From a checkpoint of a small transformer trained on Wikipedia: width 96, a variant of SOAP for these matrices.
Each number is 128 + 32 x the weight over its row's rms, rounded and kept within 0 to 255. Layers, rows and columns count from 0. Numbers have three digits each. The size before them is the row's rms in percent of the matrix's.

# down: layer 2 MLP down (transposed), 384x96, rms 0.186, rows 311-379, columns 0-95
# up: layer 2 MLP up, 384x96, rms 0.208, rows 312-380, columns 0-95
down311 084:114112087185103130125166129157213126113091084145075159120128129168154060108115104106119121134125147139132133206085160107167119103083107128160135031091104172095138041182115113127169125126117159116127120137102142121121149095114101184119096131064139074153122114127114104193147118129148114109
up312 107:108150184075107129073118152165116137123127140089058093154103140147116100101122105113136108123092121157161159088121113170140139111141175129110091191080130130117131114080131171156128112118084132148166116079024133147082143178171178125085139175163103157109216140162180151174114123136129119119
down312 084:126080169111129110114196108144167097140154137162175168074123115165141185105124106153178125056096099150066125152160151161167154136121076147118091088123153160143119088125176144113089156126174059096162146157106097142088111120141186078110099134114146085122066160091120110135165135151137067120
up313 104:184142107124121162133147167050107117198099116092156096100127127071095157147103153153111166112092114099128132083127144062109102121136165143183111127086137178134115167176126099131118158151157192104152127173075158068117156148125162100172048139106139118137173131146137112115121185112117109058
down313 104:109147196163071144110141133127039071106051143092137145129136132141119159140126102176138108106112103140138113101063123161145066184127099126105155118148179134119111158115126147119144161136122083208126165142148165093151102172108125159152097121157103127127119150180063120163130162187123167190
up314 103:084151130166068126109093094088135124086140110178158166167126161157062147083111139131143065141131113095094130176155104194114099075094196138136171147134151152179141113109145118093115126100138133111111115172165156163126148134123124130144114135174104108128000164171135106152070121149118132128
down314 106:108146107115157110066111142141171120115176145150113142177120115059157152125148117110182114157064148117155089188125126148148135095109127150088196156157119159153126111086109154130166124139126110076135093128097152154152155120195065163180101147126120139146164113076142156060173112095197163188
up315 104:067131075163115121169142142120122081084072109118149127103127148100078163072155150136130156085154168205090168167104155187137102123123242119097114141142114114079129143130121197119110106112131108157094156206168128119118135149142061139097110133097107084161103125135158145126150153139147129140
down315 102:147118188132101129131160098102165139140186149180161132089143131159122162189092098146089089187113110145127164154119122112067115104118158169153112205133144138125182165122149110153128111193173207138148172139121176181152131146151166121118176160131110174144142159160102121183120178171142168125
up316 097:129149084084128117123075142095191161150130096094154125156097159134164141120108103098175190125097078164179103140062081124098109140110166110119057146097174071158103157109116108171103051152078160130102098139090095093119119163147094132117101164128121171164092140153150165120122154119103139191
down316 094:068143154145123091107173141158180102062158098178136132082142093130138135109189077146133139146114058153134121174152088120075132070112177100142103163112122120165166111131182107157149125112171166171135078153124129167158089100132173116074142133178099127101083169102193132162128142090100123105
up317 102:110031153101175169165155103158108115135075122162119110157122087099116144136097189106170140128108098152114145126111096139052111148105120158117125131102134174128136120107074094154190166135091099154121148109129137049120085146181137061150102133065151155153164120101114077124128149088175088153
down317 100:153148155133120177169091135132104102159129119144155175141095036079099123153145111120123119165169085160122123175156123140089057169108174102108128128118122098152128150123165173139143125103178113041110136074130115182216142112101107165193123098099122059102157149100124122159124117121128124164
up318 107:133167094067137132143080155064076097124099150135129109155054076100155176139131145110109129118114158109134125118087116172116148126176147132145138160158140118129131098115053172102133093133177151134102092105095118149100101204177103205105087120141167182165105086149120095121150100096165192117
down318 097:120094162125155144134139195179165104127123108125143213075183149174142163100133113159156099144073141145171222113097103099110121121108137158183145125160158107057119107136092067137122148150100122146158123149151125117133076109097166124130111136137093133107102146156041142077081127170103154116
up319 097:173082126099159145166081135123167152159113144152123148092152114025140111121093140098145062118145133124083140136129107115092119134135138119132152195136120145154173155068116123098130067149124102103126136183165143129127159028099129175117117165141147137120109097156060088148143170184146131195
down319 092:114084096095154195087114099104106143124081108127052081160135165163099150097157156140114162156086148126206112198147108134130123098126144114101128104151182124083132145122139141113086145130077145159179115133117126095032108135112104116120158111159173159161098150117163202114092121158093155087
up320 099:164116102073094185168122073114132069125125126131084143127152109127102151097159133128143076155126113121108112147207193137153141181140128181124092160093148123133158125133086133128164135153120066125082206128153144090187096128056143111132153131140136216133095159118121120156086113139192097139
down320 093:059161105107109074096174150131153127133168106154148155156172169182118128189123166170079120120165104131174161124070063173130088098128145135140083124135136149166175110104165102131154161109212192172125147074118155093149105093138135122122186127159112158127126146120111166195127148116130110104
up321 104:108165114123082091106161058117160091140142133127123132072150089189135140138215090097113101072089135171185075148134152118115124109185110143143084130118059109118125113091187142170154133127112171094080128160105102126095124124083202189162152131149120114148137120156149122126128114145140076177
down321 099:196150131110128142065125125186127051139135169079081144167146115123119158086056210111112095184140089168133134160141136133130082105176124160122157144113158188148145149107121113166087077086103114137166101116120054090087157139138110133144124136132135087143164110172123105121113113147086141182
up322 097:127104210157125130147131146194125107179147188108116099109174135132139192135124074100122106136121148148077112178146105080179037145109171117114147139079119138141092146109107137105137156089097109130132181057106085194114105126126124114152102159177117162136062136123148125104118113070167106122
down322 104:139142167100098103131141126120080140088160128119104115128142093093122147165144097158096100140061168146120117153085109154174185090115054164068158150169116142160115110137104160108158141098103089148152168112056135120108130094078154075115115091121148139158073103081067170128071141201167104139
up323 107:129083110101130107134063087126141145107057127106073151116160119101123055159102129106180079151155201178114156215136211118127141134144119115129066095103097147156159063126117097108211151087164122138153147166128161099138137136155162118130108126137168156137109101136133101110115159137145132151
down323 107:113172123122087128143130172081085097137133143186126124123119103149129182113126178103075115195116119176153136157169090141089107132146090138114123124159085140142199052115155121146160132110103079081179080139092110169110155169089077190080112092140130148107126126118124135079206089151120136102
up324 091:129105115116104174112122223187138122094149115121180070156163101106183137124129147096157182183141169144085163098143109126131079106171117143104068118173110146068116136154159109138148131153125155117125122105118101112081131147180131074047056177101118181141092134170134112130111142159122141115
down324 089:080149095109128066174153121166143133136132112119155095135108128126110131075123150117149144164146082136087113099190104105168090149111178081186159096168145102127174129123144127139199107139159097052063185113043126156109140103108146078188081124077117138156106126154097159123150160141110114111
up325 097:090129137132133114104176079136158134109093190097127149122151119139135154169111128217123100174182101193189148116134117209105102154109116091097106159114155118074109167134113117164127158152116135105124165111120112104126134131095162096171135167158138100191128207119132143128040168142109107078
down325 081:146096108157161188110095125155144144122134116159154122105146126151163156095203128091080090143078135113101084138134086178044085144108142157113122133130109149123151088108092083063120139114070071154091140158127094113140114149201123106101115156115129140044126112135136059066158151115112104160
up326 101:125176169172112054120152116147114093120137211096117106119129125128134112146144114096086180156121094117118193123101071051139151172199144114136127160095123098172107114122131082167142085108127146108115132152146093059158153132052116095161126084147095151133113126124058101168124125160115173152
down326 107:110061122130129116123173161158149073120187149149129162140155136158168098129151085125136111173109160145153076164083148124153195098162131121118123100175125152156167167155172133072127131104113079176128170075090108138139122135115080185101107096196200137116098137135158116137161141044123098126
up327 111:162118102095097119093140101109092125170055142050082102198116092110185146109190185128142133152143125135171138084085132117193113098167052122083159205151134141108154154077140137095139098167156132118094137124161120156117145138144109113070159144150156094095085121161116112147130132098150140100
down327 103:125131114135120134153131105152105148112199123158126115144108156136139133102193164084126195106183100129113093119185127140127101161085124099166115190247182125078146125107131165122120115137119171173162117153193172102168104148082108150075132103140169102093091151140113109156125139111069121107
up328 085:171130126106145028177157155126150146111101134119134112115143093115133105148081142103133130072140098162143189122105110130134096126118133142150110236098084128162112134153134113121078114149064162151133168152145154113178157107074170127137111052134083073167172125101121109073126137141167153079
down328 097:155152110148102127081079171185149127131094151106141113145088105146177121127159142150080149161152161117120116117146183109136140097122211118159141038130187115094099109205160183138140095169121162156140111073130059183121130118184122145110161191148111144097128156089130148160119143136129143168
up329 115:145143171097146109122095115067108163151115148114093116207113115086110151146171166136119147132127126099182175098130116110165130124084137102116162140143176181164214156076133111108099092154178141116107160185118184110174134116120117143135079094083108118101097074111111135109101066083150177077
down329 112:142111148086128117137123105115087139091092130130105133133174140169093122110092117075101134128102141079107205134103107141141177186161137184152138120110132124127117156175147070135123127126116208146137105187175172093128108177110127126194129145055083081095111100143083152157119114187112172195
up330 092:079157120203108177145133138084130065125135142129093130133120027158148137080128069164107145162119142141101105115165153112131115112137109124148099172115149131135168104166116127122125071189087166078152120089149146068145141152081125183108094116140185099146154149150164130152098079112202093128
down330 093:175156184131127118120116119118153084148054166212080123195118076116114155098138142132122092128155123132087139154067076092138102136110164120127128115151143119162158107126185175157146166132128145109072061139130079180125134114170108115138132156127182167109200161107102111114125083085081112147
up331 121:139112032122127061085117194148123119144132124089180115140130134127071100125135158055146146101110112085114138082076076150104120126133132196104176136131190130089142157115206092132110127080154112127127090119181138073142135144128152142161148168132131160144108140099158128209158111106145144119
down331 117:155125141093135107122181123145127152101092125116134176129125060187114230079120120159162098142104086120186177102143163132175160199174093173136181160131152154126118077120062119147124133169069128117138150138115119155157081118148158063131113139106148113129140121145165123083141144192137103130
up332 122:112113127088141176167106097139119151160120113146051119091093113151108193089116126130059069133118105158148130147159130214145131096193145165165121094144130179131115111174123151112126144098127135120206084151080137154099100192153119125049149149067101083082130115143120109140117103109106110130
down332 107:122163108177109107203128145178172143141167124118143117123075138138149116138186102116093084174113105113076074124174087138134114119142183107131124161108140067119140127110099175130123108138147165054138130088107155128110107045188150160065147136138151074141107164129188125170161164126129076143
up333 093:156081206146114144126090104141115146198143133099114163156093155128081145084180106136147101126101125145048120086098176140108124208143091090123141091144088099152106166107101138106122088060143133084094163168155181126179089118104158152159100160114127119176077150157085106141148129124134141164
down333 088:135107128136101143076086150190107147180077148148108132113105135073118183134110076097146054106115077134130119156112098118138144114108106129161077117150133078134060077133181164118139100084095101114117148070089145111177100081104126108148089109135119118160145094079142113161081084130067135199
up334 109:130054174164129152125107143113152159195142122145106096106084115117154128112069149083145150089099165103053140099119130131125109165141143093110124144160093162131059106191121091190133170121105059101211149128124165126113121145108120152157129113130137136096125107148125186077092069131071102153
down334 102:114129142072105142131145099143108100113140087122081183139128142160158116161185101189112130087136110137174172156110152113118086112141087174144153082098181100085078107140110060119111144176184131119181119123145114122147164056125149043109168132126134130205189136128155173134119111131153129091
up335 092:122156116147108159165123128159177133091157172113107090094183163167111180143112109110114099139193167103157183113196119111134093175067158081148042156106139077119165137103162111149129105118137129133109156101137088120139116100077104139213112119131167123107106127146134089120151153100105130216
down335 093:144121126127148158097202170120060091149092118067150124147097112148136116151083169150139165129122048144135054137087184113073100163167063099136123146131138142169098098110072113107135122123132069167133120119126123087122138115151057107109118126060079074097123113109158163088112098141130137109
up336 093:062118150102128114089105072172160118129171135157103032210142131148123105088137124130088118149126121136135125107148086176121117145106145103123210126084134115142056101112112167161127133215149164089107135133124117134073172156097104124138123105126140133114208138103130142139090079093089106105
down336 104:196163189107172141102083071115150121116104128108081133144100089132073138107191173132164138196107118176162099131111205107121087160120147161130110124164064154159137089145113112134114088094139128121118103076123164152143065134169126133116072157134071150074145151144090112091167103115142121101
up337 099:094092110151142082148155190127069137132124108105123116108157131133105110132133126063083086131079118133124088195147119133041142128142190145151146127141100099133067138146195107160150129094111180114125175123079154234117104106128122173107077087103101104159124111138158139094118119088165161131
down337 099:159210120145103220147077112165127173136135189108141134145153141105210146110104130138137160140092133095095121120126120190132084171116089120125153149139135113171129137139102133157117133148151186124101115136157171082157193169167172178075094069096091081146132094130133121167159132107097121148
up338 088:134143044150099133110122127142133115122130171102104083089089108132110104097172138168109092134163134108141119060143096136150145136185100181148157112159141048142100086169126117115139128105197168115085073156123159139142201121086124167164126136178124127178052179144191120136100127149144104130
down338 092:173148096158153192157043190127105100106128121154113109149129132143137105166090102132152136121175151134100104072071117166073126123140117068116102078151145127121088087101038077113109143141158158127098090111153103148149159129148141130163078191104095109129063116105133084135168081131151115104
up339 099:155126102107095119143097153143164101119108128151120119143078134164131089125162076159112117089111157149087158121119057156181116118198128167163104094116132083155107120142088101151130146077112097124141122154085086127105095193158162088214168152166077175141134094137146138199131168069088105148
down339 099:104112089116093097159124220110067112100133150154085096140118114095112136126065164125131156096106105098153166114148110117161191125079117075149110123115161073099126121072042097066130104156075179174088111162107128106141076149125099163123132159096105128113129117142084099164161089127130087126
up340 112:102076064103131074156094158108133163128094113101075127132116189081167135180100172154149122122145184115102111159086071129148121134138130149137093088159181142115159078086180184140161156161126152139101154114146123078148163141131130139153110114163174151099053115138111082196173125103083145127
down340 102:168207149180085133173115148133146113093104114148143114032126142121142074099180110109101100174116127124083146152197098100125129109121141127128073160097108193137157153184145100198144131088131147086101175139141114109103090120117167095125164167101169080142109133098116154132124158169103142077
up341 115:103074113131141124160129154070109144178089168108167127165180183124102154114139135129138137174080158107227161165129134197149135120097123080116049134128081196090176161085136100154156149116142112083151178093120115128139144106097101138118145150157150125136125105101131142144073153120056125119
down341 109:132139100132155092189108074130093065098163097113112110138146114150098078133109124115118101063106078066101090141126068110121172135216170165112150102155138116141139115105148137161160169112087158143135090119148121144139106133148147151183182091158106199133153157122182118186151159095087143176
up342 097:071076103122154129073135088146130092181080115125104120144112118106101106127147166133121133093105099189163159167116142146170080069203123181109148147078137140208169124112084085091137116145111104080133120132119164100154119178161140065152130099126167144140125109124188083177108135178122102102
down342 106:123092115162095133116075114172156104188153146121134103145106154147086136153124126098105169201138221110165138135090114127123098153148131154130148177109154089121152151066149143155120156144098088183151122130121126101094121077178147112203190162102104108129109118168060146152173159196161130112
up343 094:075174181140108108146069155167153094152142134110152130079121179095143146171129096167161164148116146099069142132139127167091102154113171092122075095094088124041124151168172052157077116142136114126133090187082124150163123093074145149195092150124113153119124128128128132152100137140110179141
down343 089:101118107073139118146100138106089124128080094069126058172106131111154133091083169098098092126153177156121139120117107123118107165099057137085122110153137138079103115086121177098150121071122106143098161086131140132085093172154084111094166146124081075153133118134042136060122085121150083090
up344 095:102139094128090169152100104106090123090131158191130138106137121132107116151126142135070086095196129171138136158115106115251149147124121129107095112128166126161106098149156134165166126074082094109094152126112137075167076092148187105154128097141119069114174161183186105138092133133170125111
down344 093:123112107059106114090057130088116125134184124101125168134081147124109162144082121102085110130154119075197119114123107114137120152128098150090136127115137129084186104151151138122119068112092140182147131112154130121224105165127094131198114175081191124117155175165077152174127113140169158152
up345 089:103125156108102131136182130146151121156112159095110038119184129081193161141128125158155160109113167067109074139163171077166089168136176124136136102096066102143077130135140140111137120100122162084134175080125121158160102113150114129203127111162120136164099172132173149178117090117131113057
down345 095:150118136144135125138157094135106184044121149084172077151137122095180110080181127134127182093113137158240116075108152122152124103102079117100126121166179122140122111149165141145075155130099106138150162135157149055125115106124045107092137121122123120108135129170129137094154125139098183183
up346 114:127125125103124112108099095149129134158092127116134165125105147121187123238108124148108158114126108137144089122061110144137139136129132142104119083116112108118087086084134165115168167103090096136171136144143128147155128172076201069100107112172040131132106146109168148174144187062138057156
down346 126:092147125074161144114113170120102191192138134077082065112086156145153132159151110154110111134115117123188102142104139144178098154113157164139088083085106149164097100095102085108107137149144147155143182138102096155174191087063113143176167107135074136105125176137133142124104106144161071187
up347 097:133150078121112112128092101102119067131083163100146180103133146133143166125164153137104131072098171117160045092093135109141153104149102120150218196144122095161102091123154111137153123119156128128113136112161168058144096163117180134169114149153208183147081084169147162126133138116102091121
down347 088:116167103120086067160104145119106053060168092118128157141137102076074175124191105120127111125088139088100111104160120122131115078073165180086147154096111095117103097126150162071142109113098198140146126160157123156134169146147148131059134149110174177108107163157146116129121145170174173108
up348 108:153148067107157083127180118102172130181150121131143150138104098158132132127097182138127146123104113143051068151148102109097195132213143137131161139136086134138136142135177143171138126200126127099123206134083123117134140150116101152168128076152106115146155145168110047125155111106093092061
down348 112:107123150168147087090171153151109100116139140101131119106118079140111166145186167129119123137156091133174137130170145095142096109093117112153163149208111098112107127172068125073096102184189135193073134187101136079063098143148130120140156107098117183149183115135173104162152135146164088088
up349 097:158141123122117141102080117173147132187160150134067118126121079158088116143119124115122145165115120122105123070107102170139131199160106034129165122145075112142147172141104094198126126153141171131075097129112162092105096123163199070141107137117156184117149053080125148101120121159111113080
down349 099:185101155114100143107144096142109079068064117210153154147132101102138162111117133152156151046116129147141182111124126163128139159099150150098185132129122129186121169158148048109126078135167154076085121141134154156088161117149180104143092101133119140117090068158174132114148150094118095079
up350 090:118143129114154141130133093139100160133158137131094129153078075123152083154126127088126138090172100182094099128112102192137115207129064104094123072191106189150144137196163170170178164134168162131156147143133162090097156146126133192183114094134082131087107099092112092100129080115138118130
down350 099:164059056102161144161108130092196121110093126167081143124083149085144098149137091194112136142119217103077110151139123116102137111119103128116121144189131134096073188169159124121135145102180158072138119128087093110084150182115169115144142105131100161114118085125170104112182114107113162128
up351 098:163115152131141144080171187156103109063172115156038176090070062116089129092177118107087186154121162119087137140195113081146112135155143139098176092131106117123119157185131158144135133123099145121133112137106148150156104159153105116068142094152184162182157120097117117122141169163160121137
down351 088:102071140060117098147106136113110120143096113066142080132151112167122112120108131178139047117110122198164090163047122140149112116138123065106160168118108101112169107103106190130113184174116096131076169141117115162107145130096129184156153159116106101105112110177135075134136104100120123056
up352 100:145176118160132142106165142060121103133120118127163158190079110072092151079154150170142200153115192069151212122178107131134101146158137153114122139134122107147143090152124122125087177138156110097168110068162123129131102167131103096076122160139127165143153090062140155141122103107094097063
down352 096:138112123085141123159128073158163146095166112108145080082157164155158077104108141126084124076092093177154153174133101144111081053073159161093125138093139143086091143093077074101074139112122148177123115129153171143198090096128162157156115174061117115083094123138095148121108141131097110145
up353 111:147190125116138135106175102099128166122175149121100124124139090168082175124154136109149128114142128107168126168144122124147065147107140168093076186131136153154132146139082128181110144094099170158118095115069121130096069093078131216118108124097168103089074099081136134101143127099210152191
down353 105:134113103115143090176167158133127175171140120130124138126177155096131121095093070100159122129098146137137122141089150134160136136089179157181154066111104130155071134116131100103092121125118126129158198128093100138157170109167132110133169178153106139098135194135127096062153070112143065016
up354 103:167131114133170113155193122137172117103090159154135136110144105104117103100099137114173124110070084181125163090069115142098164186096121138109087140148110123150149139110127243121186121155079070142090136150168128131085108182145094148160106128128141151123147045109122133166169167105114093156
down354 114:197124076191159114103088101166121140165086116098162108167127070142110064141069082151141188128087161132143123148145129150104125144159104162122141123201173105137103094088147122063140121108109093130075175105113152128122120191068102132164121083088193146122115135162137126111133155113173132100
up355 101:165067164159088130113162124123169089173174135065119143185090075107137097116147137134134168112064090159120134151151116130141123119169098061129197148147082063171079107101108144146139153137137069111137126161096120194104134150113059145097178101128107084173174134155149132135164110131128118129
down355 094:144086169153182092090132142113186190089121097126140112155108078130080089167151154127144186104146088155159102083105092105112114130140140145162118063132118214123182117090114170129133156136115131116128124135166163094059083106133177089077128189083144067118137152108131186146133106127123120119
up356 104:155159097216092136138094119110098105151157116187169120167170130171117136110117080179102093126050132120086160151088130198216099146076124098109096103125141146141162075094150167145163126160107141109125105125194165136100144132111093114121096088111114128078127174123097092136119131110100118164
down356 109:137095140095177104124110040119148121098144130097115161141164159149119134112122150101166185158160193157103171141152129105097153180188135183135166119076129187125039091149140103167140170143127128154078086117153132176179050133128111132125149163143148118107132114122107106116148093103116180171
up357 107:132091132104139105195109145139173158138147075064113155115144078158107114163165088112158107135133176110124146094146151152196117079127092136071149125149120120140110121172128125137131078152086053106130095118101084185131054088090153173119135123110198093142131146097175129203124137146151136174
down357 099:162090118174105098102145166114086090094084151156133123138146164112154099107110121126178151047146112143138124145135088147102088154109137101150126141110114188092119176082168084160144166149142200129112171146160198051066151162122166104192112138100115148128091137115131165108152112121145185078
up358 093:115124103126185152099118163158143167149130120139125100105082096121102132108138135130158147143134101100156166112138150125150150225186193163072095095053109115143060051138119164152149147163120085116131107115086162125194171140097151150125117090126141126184163143147145151064156097081156115107
down358 097:112088082106160170091155101111161199202143132141137164147156149175153208111140146130090127122157143145159128142124153146114139157142074117137098161144150135133178106040126141154113123158106088142129142111139076069110136110166111141114138091166143124092102123176064166170124126078103164045
up359 103:155105142127140116139097082172117097167186142171128134160127155090134166098089127132071180126137109115142119183202148137106068132154140129161126091150114116152137158103105182102139117112112147117092087191140067143134167141140116129162164090140153102129082104159072119122180103126092032052
down359 098:138138112133146130205093156145145109111113137179116140137107138144207141157110117120101145155114155116127128093102132159210177101090137100186165115072109119152134126091162137144171047057142099091178076110155107127159130166204132121153110125154082124115153082132099102102095073117128105173
up360 089:118111104161077108158176122150148060131124081119138113090184149023181099129076161138080128163137174142087141096140109126136110120172131187102157144158170201176110114121159157134152124168110101114083110149133132185138130129142073176102150181162099108126118168160128106129142105087105099125
down360 093:130170161105130126140146109119143124142107064102097132110100113139169150057065135104064113132161116140155131169089075123109083203145120111106104107124180085182097213129111116210174146163167170144142096103092174138139124079149118121119102152149075095139125127120108139129087128133068098147
up361 121:174204132082105117124126148091113105166096117099079114165107115115131115114114143162142140178136093140159149061143173130223121137149083086131118180113116121108169156108087114078105077134179079115160132140124064114160111135126139150069108133114155162155170200131165129207128130131140131097
down361 108:120128166125151077121134127075126092088107142154116085167057140135159151170109105148083144127156120126113142115124123117136106059134130192141127149115108123145143105151109092151146094142145174105115080097106191087139111136129226083076116059133090146105146185104153133144060143138118111036
up362 100:146100110098114165153143165170113133163083103165129098158137111066137144150139109116142097134095093110110107111172202136131166188096184201105055129063183112095147120141100152134119129117128142114151151141136189109118140102137157089138055106207150107127147152129103186137131176091125184126
down362 105:149170122135145090140201170139116129212136140125136163102099103127141135122061067139094107180121130150122149126093141133170118202106165093109182120147057092173144115139070119070121106155174100162125145180125085171113137076118139137189148102104113110136126136117100177140137158136139062151
up363 112:144170079098092156120129171124077115159077106167162047119110154128137213092118215099114131095124149107081119098096114075113129143155160143116089166183122159085133113121122154106139137148151155129134099118092139143187097142122112169119118092152105145089128112141165082081217173126104119143
down363 100:129111146089112148106162136133193131090098109244148124155149125168141124187093125169081086105156108126121076138122100104106140137097106094140127111095133117174170077072147165189111149104186146136165129125068124184138179093139124090140131151140143129103091112157185104102155110086138093080
up364 085:100127069096106100059140146093118059129093133136114112184074094160110110105127106158181178068128089142167160121144140196182127114090203150117104082156140123069149108150140148150114116128196141139174152133143117142108160144104156193115114086143163109169150148141159094098115129161148081117
down364 096:160142233156166146173102131128130126108106150106121153057165138066147137139134124121105138144109159114122121147086120044127136111162064096185125174042112119157138148124079145125104129123095137085102135117134172146164137069107100079111097170126100101114091107067119151137119139123129184175
up365 096:173174078144111131069127158113111174155161095199131122149125099088100122122129114166018160099112131093084145108160134190144136116141156152128055145080110132133093131150121153071150124118124176122132147144092075125121166167090117146162100103118132108118229109164091126104121145159144149145
down365 090:083129118092103176088124142087172117095069100131149107212107173132151093170135142103107147140122133132164102136113133102135140118164146107134154134060156154072163057103104137107092160122177111121143124057091175149123100176126049139155090166061096159121146176099138152131118111118097175133
up366 094:171077150077122158133128156078056108113136162133135144149118135147147100142058118058071104090139094129148185125166131110177168140108138112174134141149118114093090129110178154094153140167161095122121107131109171156072075125083140096107072134212123167063074122144134154161132128153122156126
down366 097:120137152123136115129153118113154172190153094074152104195102169135152137125161129133120108120132158152153169133149117099118074097122124105116125145214181087139134165123099144124076135158047178065162168122066144096133114128092150157115094087130133150094148169135096129202101115058095108087
up367 094:098127121061119125149122092105135146181105190109171140125165116151114167147141131145102186097079128111104121112124043111142122116095131147205102102079111097084151099108203186170097148129127096117060116087136090154108141151105148104158122118150144183145111125115133138148038113097141075144
down367 096:189179178139122124156151095122120099074167122154103136134138105151122122120143179135155150202151114145099144096124156147090122183168114143159127154139153122154068116193092079091168055136084145165226120194171127138136108108128140150089155101100136105123140123119085108108147134161191162147
up368 103:109166165172104090120079150147106071073143114115153089097138111124137150141163125097193177132136115106099129166116134183105142082147168095123093153182114172107088112165195102118128154158145088120097107204122132038104124148108138088111154110145124132159112126082154101129148050106063128125
down368 096:136169119096145142157123147134132185161130172055178097102168088185187127206127143210157141134132110148181167121111101102134114133168117145151157132123103120131137175140150040140115139165161075141109136060115085135130155098105091148159140080108101180186134117131103148164118097152122127126
up369 094:100088155115152172115064117167059167131121126182136125186153099180148139115134196128113117116128129139148133174084069131142133125137115122126133115119096162092119137139171132170134147157131116169066107137199162039118107137134140077094061067099128161107129077113151136187136126100136181118
down369 085:125112124141129107181167128097131124104156212145139117112097132116120130102149120131133158114160073143142108118124149136100067101105102076148127070136141097129095143167074117151058076160237078063083146109123079163192103095080097143158106113103150140119134088111154138179160125123100136145
up370 104:143103169148160217136089076156142157146096129177113117147128090143127100132120123146131148184120146176142148103075156164211134152116159080062108106130126134082054100116103171184148152127070098143124174120157090166128087151090098129116099141136102136121122114116128150107075101127209106151
down370 097:153201158069158110185108110159093132108153117082132132083164065145069150102122073091157130139156112121174092171160165087091171100131099208145098166179139112171127161145141122178136098158112139120140089152132130127180139144144121168171158171132130123093172115094188104111161135100145147159
up371 083:115131202155119156115148111152119067130115123084126197157139159115139168143144147091146163161112012130146065137209118161115113131131155167131122064142155153073116117121168096183147114173144068128115135153110174103134159109099113062123122146153143105129142122127115091166092120104104132079
down371 092:127148122132121180129173086124100158168070158064159234107113125141122148107068087088108179139139139140137215101160167201102127149146126120121138120171132154125121079151158099069119172156150098141129152099066147104123159092132138117132193113140155096158104121121129127167107151171150105153
up372 094:135124082129115112163137122175076133123136109107164094119167124105082067154191124078168122138078167171117143163138225125098092134206150086154215114094137197088121113125127102126110090070122107084105172185144146131106129090141136127113121149090156153155134136123116114115102088125099136151
down372 093:105147137158143161101137197106084089140191102162111122106153110153131167134102141166116108163163074099109124113158175092153158094102176112130164103075114095143134128148175137127116181090171151116134146174067065142224143068171097133108144128120105074154119132106084111150086116116137095079
up373 092:140124114137129186064147127202108082164183152114103082142074092090093137149120160117119111133138152137146122088152134167094076122134122173083146145114104191114140130137174137162116160139128111127057128079129159108214163149129147163085084116097122099094078139090195150147088077121116113100
down373 095:123113167117127110147151095162147129129110139114133189133071120149116099164137116139110122071094191065146086185094166138159175151118193103168096113105124114092179077145130138101175084074109085109114155119139067105105100142192082145163080189114117126105092134094129110146128138096185107082
up374 106:114158097133139064114031116114061067129134102156142118118069127140161087148080132162077097139138129149091130123095130145126181165095168123110145116144113173132058132090154155108225092146105121140120120162157169152106119147095208165109121114132075133093131127125159157137122168136087141149
down374 120:133095118075104114108125087182160135122114149081129150146157108135124112141126144186093091158109119130169040116123177144215141189111113196123149129122152138157091175144095120102123083144113120186097149063073137179130083152117147134149124106142085169087105162150083119159144121172181157125
up375 102:131186123157063129143125153121144143072167125136094082101178152174107138181116122082140113122126153132113113081179207123138100127117141069116120154116116172105099122119119131156149060077131147171128107147161131154147111113152141067113145103148104116162097162151174162176149111114162089013
down375 092:178068180119094226063168142160148159145093136095149114184112127175130092117182139153136121171147113152155095130117196145156127119146147100103090144141117142116181134152102124133110115118108076143128140053070154211090132102119149139169122178133137172146120132124145113121093150110106096184
up376 116:120117149116117173133166087091109097121082150138052194107127086161087135097129149138166160127105063144144123142124143124190115118121115137110134125126108207123087135146181152131177182172136163100101117099142137065154189098094071162108112101176138106138083128089095080136155066133144130078
down376 114:139178092155168111160125158116066133105150102081110143107132096108133127107141114103120113111073147131140162083156111120094096140137127185135144169152115080078101176107078100131138101159117160127139159208126214080164130186070138147103145090106128075169082159172086170085161153150108133140
up377 098:163118102119122109171137107146160154139171106079143235178170086151123078136184078077015157113102111145130147122110101173160141185121084145143129103106096088118112098107126128124148155105120082094109134144107141129137088110141133131133108106079144132103147162091131112060124115186116110174
down377 090:083109116105124137158061130130133160083058067136131121086146091137172139134109154153146145132128114126147161131097143177161158099160180084085117144128165155108164126148124120120157169186121183104108122127142176126116103090199085162162071168076033142106175132143078128077128130140135155118
up378 103:141128170121077087131120085091088125112156124121125097132154138103129109085190117092104087134148074075073114120118058103127157137166131124149166121133142100216100114150235137169136114137134130107142150123123171137156105091137135119188137118178101185140164151124070165118120156141194162156
down378 099:140123150096147178125142189124199074131107135159113168115166130044154127093071210124125154113111111136082112175096143094149161103147138123111085135112108136149151162104186168172170181095084101061132089153112078142161144129154137124130125093121129138160156100171138142130070112157168132080
up379 103:159108177113169168145099110168157142170160189116153103093135117119083169130139169083127157176145158098137098145170122127158066115096141145144205083169155104141051167140112117124106125148121085095121148113084150112129177162120127164085128106128199121093132082075075132095094103176143088109
down379 100:164171112139151201080123098151169091118122050140104117103185134116108108083110079160119156171166113150114144178198132118111106141157105145106157185095123181116209103149126132121150184166119125153142121176150150180104143113109112078105149145176155150140168135141146168117093114184138084092
up380 105:149210148101151144120159134105135082117066115195090071151108151102165153132100123105111169135129125149119130182165113123105130105083155190162097146094108148095178110131138085134096109102114154095174071158033102100141084155112079149116077126143147105132177176114153117173079120156137128114